Weights of a small GPT-style language model, trained from scratch on English Wikipedia.
Architecture: rotary positions, untied embeddings, attention and MLP in parallel, capped logits.
Training: a variant of Muon for these matrices, 203M tokens, 6186 steps.
Each number is 200 + 40 x the weight over its row's rms, rounded and kept within 0 to 999. Layers, rows and columns count from 0. The size before them is the row's rms in percent of the matrix's.

# layer 10 MLP up, 896x256, rms 0.168, rows 371-396, columns 128-255
098,181,270,187,246,151,229,125,228,98,150,281,158,180,192,271,173,209,196,146,227,118,240,111,186,170,203,166,203,202,252,175,266,224,254,140,179,269,199,122,172,223,237,168,174,222,171,211,280,203,197,229,169,215,177,217,184,154,232,236,232,199,157,195,249,272,161,269,244,184,183,235,174,224,107,186,290,191,157,184,263,225,178,211,202,202,192,191,210,86,168,168,221,197,184,224,207,176,266,174,236,215,172,213,125,188,196,174,204,186,268,173,210,217,220,188,217,153,202,237,208,188,197,166,186,235,169,217,172
095,126,88,203,143,135,199,222,174,212,240,270,188,246,211,129,240,188,239,200,145,218,294,210,145,73,239,254,246,213,248,161,182,192,186,150,193,251,260,218,139,235,194,209,236,204,163,186,203,215,136,163,161,222,252,161,226,171,238,217,231,156,154,212,146,210,213,216,231,142,198,214,197,173,248,172,166,178,168,219,109,156,205,191,125,190,274,277,199,167,298,204,271,135,173,145,206,179,254,138,202,176,222,193,149,215,165,238,218,217,194,239,157,298,155,188,223,237,187,202,239,191,241,176,184,248,236,180,189
101,196,180,210,163,167,190,213,211,146,138,121,240,88,198,218,236,158,262,134,211,175,243,141,216,141,139,266,168,142,250,234,179,193,69,184,215,258,220,201,253,185,184,191,182,195,166,159,232,192,103,170,192,182,145,216,213,191,218,228,147,198,161,201,194,203,214,172,241,177,164,186,234,144,121,204,185,232,143,82,204,215,165,218,234,185,186,190,180,230,207,158,192,142,206,197,282,155,212,192,184,221,186,204,188,179,84,160,190,202,267,154,279,300,255,158,207,241,232,151,270,155,205,176,229,178,158,217,214
095,216,167,209,180,217,236,198,185,170,120,155,199,201,196,242,211,221,221,213,198,165,123,190,260,251,230,233,196,140,207,208,179,218,174,124,153,260,181,226,182,195,212,175,204,195,153,195,175,193,181,248,184,263,172,190,140,181,163,202,239,195,207,238,229,281,255,194,267,242,202,170,155,194,191,273,172,166,255,180,177,217,271,204,224,261,164,218,150,183,235,224,193,165,147,218,175,187,191,208,191,187,169,254,214,154,201,246,152,151,292,171,181,241,170,195,213,147,135,230,191,283,180,222,137,123,154,191,206
102,145,187,264,213,176,252,196,183,184,165,221,133,179,231,182,232,205,203,212,239,145,257,284,234,232,164,217,163,113,128,242,125,203,208,190,240,206,257,246,148,227,162,219,226,204,221,225,138,217,194,203,260,272,147,235,220,205,174,220,241,190,196,161,114,210,230,171,221,163,189,207,243,110,199,147,262,182,196,223,138,184,249,176,234,173,142,199,198,134,130,261,195,165,181,217,258,271,272,175,159,224,226,243,178,218,166,220,167,158,168,145,235,210,125,201,247,222,229,248,213,197,144,199,271,254,88,162,223
096,197,220,231,185,200,176,189,240,192,220,207,217,189,221,222,223,138,175,240,160,187,237,180,186,119,249,151,48,215,199,204,148,275,210,226,154,198,196,208,179,201,217,204,131,240,177,214,234,124,163,236,187,250,232,294,260,193,184,218,211,195,207,129,254,173,233,200,153,243,212,216,161,96,163,137,208,206,204,219,207,183,182,160,217,207,68,119,219,203,169,220,213,149,286,196,199,213,173,180,289,194,151,216,141,210,193,191,214,269,151,219,229,237,210,241,285,199,210,219,250,230,191,171,255,117,207,245,286
099,197,199,251,270,182,176,105,239,152,212,218,186,182,122,220,170,198,213,174,183,266,198,241,222,230,259,236,166,145,208,223,200,210,146,232,265,168,184,177,212,234,248,263,225,246,187,193,171,185,205,163,225,152,186,292,242,113,225,140,226,239,171,109,250,202,263,267,174,244,190,185,198,181,309,243,191,200,153,162,227,220,172,211,187,198,150,150,133,225,141,220,251,178,166,103,203,185,176,188,210,190,229,241,173,203,228,229,207,175,181,134,254,173,198,222,189,264,163,217,183,162,155,228,217,246,200,201,254
094,232,169,157,225,102,252,198,151,216,195,171,164,219,249,209,196,175,153,238,263,139,182,232,177,168,244,163,243,175,168,126,201,228,147,254,217,203,175,160,259,252,186,149,128,276,240,261,190,185,193,251,244,178,245,237,259,151,174,248,207,213,181,188,190,233,210,221,255,242,176,237,146,150,214,187,225,239,200,158,157,164,246,205,220,160,243,234,201,214,143,220,197,202,279,234,224,128,294,168,132,154,141,182,236,170,247,237,269,210,263,197,194,168,155,237,222,203,105,163,251,157,169,174,215,277,140,183,266
103,248,118,184,241,155,214,194,241,267,225,136,185,231,270,207,224,221,243,188,155,160,243,206,210,205,221,237,139,238,170,147,146,204,246,220,168,118,250,193,181,234,193,223,184,188,194,196,176,201,61,205,153,198,147,166,226,191,141,191,238,226,240,205,239,195,189,167,296,219,241,147,203,188,185,173,241,193,148,212,160,141,161,172,183,191,158,156,193,129,220,202,136,206,221,171,289,158,199,196,218,246,205,160,201,182,172,164,235,264,210,246,220,213,165,240,121,210,128,223,210,151,153,204,197,255,215,186,194
103,227,153,233,253,213,150,259,193,223,221,211,109,153,151,162,168,177,234,222,204,164,155,190,191,183,155,201,193,193,174,315,160,229,202,94,161,224,278,243,189,162,158,175,256,289,208,212,185,234,202,191,235,248,212,211,161,187,211,173,218,215,195,215,151,192,193,190,158,244,229,248,171,142,203,199,177,214,187,175,151,208,185,205,164,265,237,239,292,176,233,186,111,189,216,154,180,237,218,199,260,219,131,245,277,213,212,163,160,238,230,146,214,119,272,187,181,200,202,187,209,189,235,173,207,255,203,176,264
102,199,213,233,250,205,135,215,201,227,157,238,181,222,201,256,177,198,173,167,183,159,197,180,224,206,190,261,258,225,121,145,189,218,124,169,214,221,196,153,209,181,197,136,171,247,197,244,250,200,208,225,230,219,181,200,137,280,199,177,218,108,191,127,208,269,210,220,227,225,195,265,196,228,217,184,168,204,197,273,148,242,279,247,153,178,202,208,143,205,212,133,247,192,194,146,152,186,213,227,238,199,210,198,191,209,208,218,121,181,195,167,159,176,120,177,218,169,204,189,179,159,147,193,179,166,232,182,176
112,188,213,225,178,199,245,209,222,260,222,161,131,168,227,180,224,249,260,184,202,208,146,176,230,165,117,251,197,199,248,172,135,188,230,220,164,212,209,282,125,186,223,274,144,162,172,237,183,224,178,98,275,198,185,186,206,241,206,132,220,205,205,164,156,272,195,208,227,132,214,215,152,257,164,167,258,136,256,154,217,186,243,166,205,184,194,155,214,222,243,123,232,158,205,221,268,165,177,212,201,274,206,211,205,161,212,160,236,179,167,230,224,275,165,213,208,226,263,191,200,204,191,242,223,223,249,241,200
099,258,226,264,211,168,233,166,178,182,216,186,239,193,227,249,120,215,149,225,213,244,213,188,155,250,217,248,205,262,196,206,227,214,164,183,241,216,183,203,295,198,190,197,189,186,168,245,132,207,180,191,184,213,241,202,245,224,195,203,187,223,225,244,200,220,185,244,159,251,145,191,152,179,210,289,176,240,207,149,178,187,158,296,186,319,207,194,222,216,187,227,218,176,199,180,172,174,204,240,145,162,152,131,133,204,149,156,153,170,174,235,155,265,237,144,273,221,128,197,243,218,185,197,179,161,248,200,205
094,239,230,174,163,207,129,147,128,192,204,203,214,225,231,176,248,205,113,215,206,192,120,190,184,247,230,196,218,189,210,232,187,131,245,179,190,218,251,142,167,177,171,229,125,211,210,226,214,226,162,213,201,182,218,235,184,135,184,174,190,214,144,197,223,212,323,177,245,282,219,205,139,245,175,317,167,237,166,193,199,204,143,201,204,201,263,147,187,226,246,179,152,200,146,187,213,117,169,154,191,180,175,255,252,165,177,197,250,173,269,84,265,221,263,167,179,178,214,147,227,280,196,207,211,211,109,147,182
102,178,232,254,156,183,203,154,144,239,204,207,173,199,264,162,186,218,251,167,144,201,227,168,180,209,207,174,199,251,227,114,110,158,222,229,255,201,204,184,194,133,268,259,196,202,145,189,137,222,293,242,140,168,164,223,245,67,210,231,266,178,223,222,239,229,199,164,202,233,225,217,164,181,147,182,168,139,173,227,170,191,199,204,260,175,219,193,158,171,199,226,202,275,158,245,143,176,255,168,254,182,117,203,153,285,157,206,236,157,169,209,194,191,259,221,206,284,170,177,228,199,203,189,228,230,202,149,168
094,212,181,216,234,173,177,202,132,172,197,162,187,175,163,184,296,234,202,207,184,187,216,202,178,180,167,187,178,135,186,140,208,242,147,201,208,249,269,200,129,210,168,115,179,182,198,197,188,210,174,254,270,209,206,202,165,196,218,211,238,230,146,192,165,263,208,194,263,228,185,212,268,219,233,149,272,95,171,155,145,149,271,165,228,243,245,220,222,176,219,200,217,222,211,175,198,193,211,176,245,197,169,216,196,188,198,190,181,224,216,130,204,136,130,259,199,147,270,270,139,205,200,227,210,203,233,235,216
104,200,150,232,149,100,247,211,213,159,247,174,207,170,185,275,264,236,246,157,141,206,195,270,216,236,268,220,230,235,213,202,167,157,94,152,197,222,203,242,177,188,126,135,176,313,250,267,217,156,220,251,183,181,197,147,130,176,157,205,198,197,260,151,218,133,216,168,251,199,216,202,133,209,222,226,193,247,193,191,256,119,186,226,217,201,262,219,216,168,182,189,217,178,223,259,138,224,214,253,243,243,200,216,163,198,216,192,254,212,202,201,167,287,174,140,247,134,236,197,195,149,214,247,247,232,201,151,182
096,250,198,230,263,219,196,171,110,218,201,117,180,203,256,185,188,178,246,238,258,232,204,148,219,123,195,262,232,220,243,252,174,199,168,169,197,169,238,191,197,107,203,161,249,195,217,156,185,227,199,245,256,206,220,189,211,201,248,242,179,219,202,205,167,212,178,202,230,187,184,154,241,161,196,208,152,148,136,222,170,220,151,247,221,221,190,183,143,199,280,198,270,201,224,201,131,208,162,185,105,200,206,241,214,163,241,174,130,190,175,287,163,124,199,151,192,168,141,227,216,209,213,126,196,192,239,143,158
101,162,195,144,223,174,206,173,208,241,207,231,276,168,235,225,176,213,229,249,198,269,206,225,187,152,235,248,208,193,220,163,199,186,198,192,151,264,252,257,244,184,94,160,212,202,270,197,162,186,219,193,216,159,157,208,65,236,217,186,246,201,256,151,173,154,242,215,206,249,164,212,158,145,214,169,225,272,233,188,177,223,174,219,276,202,152,215,216,183,221,223,211,228,177,150,152,293,203,220,214,205,196,227,217,139,173,130,240,258,229,139,219,155,186,239,152,143,225,215,171,282,165,209,226,72,171,187,227
103,172,254,197,173,244,224,252,137,212,182,232,143,212,193,275,180,223,218,159,244,187,208,271,266,211,219,197,267,165,149,202,192,207,152,208,283,189,265,140,142,216,205,134,170,219,228,181,101,161,209,210,219,292,189,185,138,181,210,140,212,170,219,188,156,151,183,169,167,303,209,229,152,132,181,174,189,226,258,214,238,196,218,187,133,248,176,208,176,211,228,148,149,165,209,216,209,232,238,188,156,240,234,221,148,212,219,127,200,212,282,181,146,215,229,243,190,204,118,175,218,179,167,159,218,119,218,228,162
105,227,240,162,213,243,159,183,239,259,171,152,196,203,213,345,169,198,192,123,228,181,214,264,210,177,185,137,130,170,207,160,179,133,219,207,258,134,202,150,226,215,123,118,209,222,201,229,175,170,199,135,271,263,192,228,209,237,156,190,275,124,190,201,259,183,202,312,214,155,210,244,207,235,270,226,178,232,192,262,219,156,256,157,241,209,212,210,201,209,176,169,221,206,209,229,178,216,173,165,111,269,223,275,146,217,203,192,271,157,248,165,190,205,287,173,192,234,206,181,220,210,243,231,175,226,264,203,168
094,180,251,107,145,143,161,205,249,250,205,182,150,203,120,247,203,280,217,162,176,204,218,142,192,205,343,174,259,277,238,165,224,261,203,163,229,235,173,197,180,231,255,174,225,251,191,248,191,190,298,193,197,220,184,177,254,236,214,159,212,194,227,252,203,211,132,215,178,155,126,210,216,175,210,177,153,173,216,214,220,165,220,252,228,259,264,118,263,204,236,164,175,161,171,186,218,184,168,225,165,177,166,173,220,134,162,176,195,182,217,245,189,247,171,272,226,167,222,176,221,181,172,164,140,145,228,197,268
103,150,202,253,171,152,187,160,229,204,215,250,196,218,165,174,189,152,198,203,184,176,182,278,250,192,193,262,250,229,204,137,183,272,239,173,179,179,226,205,150,158,167,153,153,235,117,195,235,166,259,224,167,213,178,243,160,172,305,241,211,207,173,208,164,177,167,198,256,231,225,198,226,245,171,260,272,196,161,216,169,196,216,174,204,220,237,294,212,124,250,164,168,133,105,235,192,129,224,114,276,253,239,213,152,122,218,242,197,151,211,184,228,204,212,137,192,193,190,208,185,152,166,219,230,190,204,256,117
108,151,219,153,115,227,199,129,164,204,164,223,244,138,231,168,182,168,239,213,204,180,219,175,179,177,190,236,293,161,221,183,196,189,180,142,274,258,262,137,216,206,240,170,218,199,310,270,203,210,166,140,147,234,247,222,250,248,217,231,245,170,125,143,255,205,240,209,240,234,214,152,151,239,215,232,162,117,204,213,238,219,203,149,236,187,176,194,168,197,260,253,160,225,201,278,134,254,202,189,211,203,165,194,269,176,223,119,236,193,226,167,215,177,196,126,133,180,165,148,217,139,145,157,214,162,188,283,290
097,203,186,185,208,245,195,220,201,187,139,194,210,216,200,146,207,226,169,204,275,191,154,187,196,195,225,221,230,206,233,121,168,195,236,256,205,217,217,197,270,226,285,161,220,171,247,151,193,165,199,235,203,221,155,241,195,185,4,195,247,210,155,211,187,194,208,212,257,165,132,199,251,257,222,133,215,93,149,91,146,186,151,217,279,261,183,93,122,181,223,113,199,202,203,165,246,217,207,236,196,164,199,211,186,223,140,182,171,168,171,271,201,138,165,183,199,282,239,177,153,169,183,170,199,213,243,204,204
104,169,255,211,234,156,194,164,226,139,243,183,171,233,153,188,224,209,173,163,84,133,243,229,212,204,168,242,249,149,172,236,249,219,186,220,244,209,215,155,125,189,253,181,155,156,211,202,193,262,224,218,167,211,183,167,222,224,185,241,241,196,223,177,141,232,158,179,225,188,154,250,147,186,273,220,204,250,208,45,224,182,215,188,221,165,257,214,205,194,115,175,141,181,216,166,169,174,227,167,147,56,174,264,179,266,146,208,240,205,186,139,193,281,153,298,249,161,198,204,134,215,245,183,239,162,214,131,190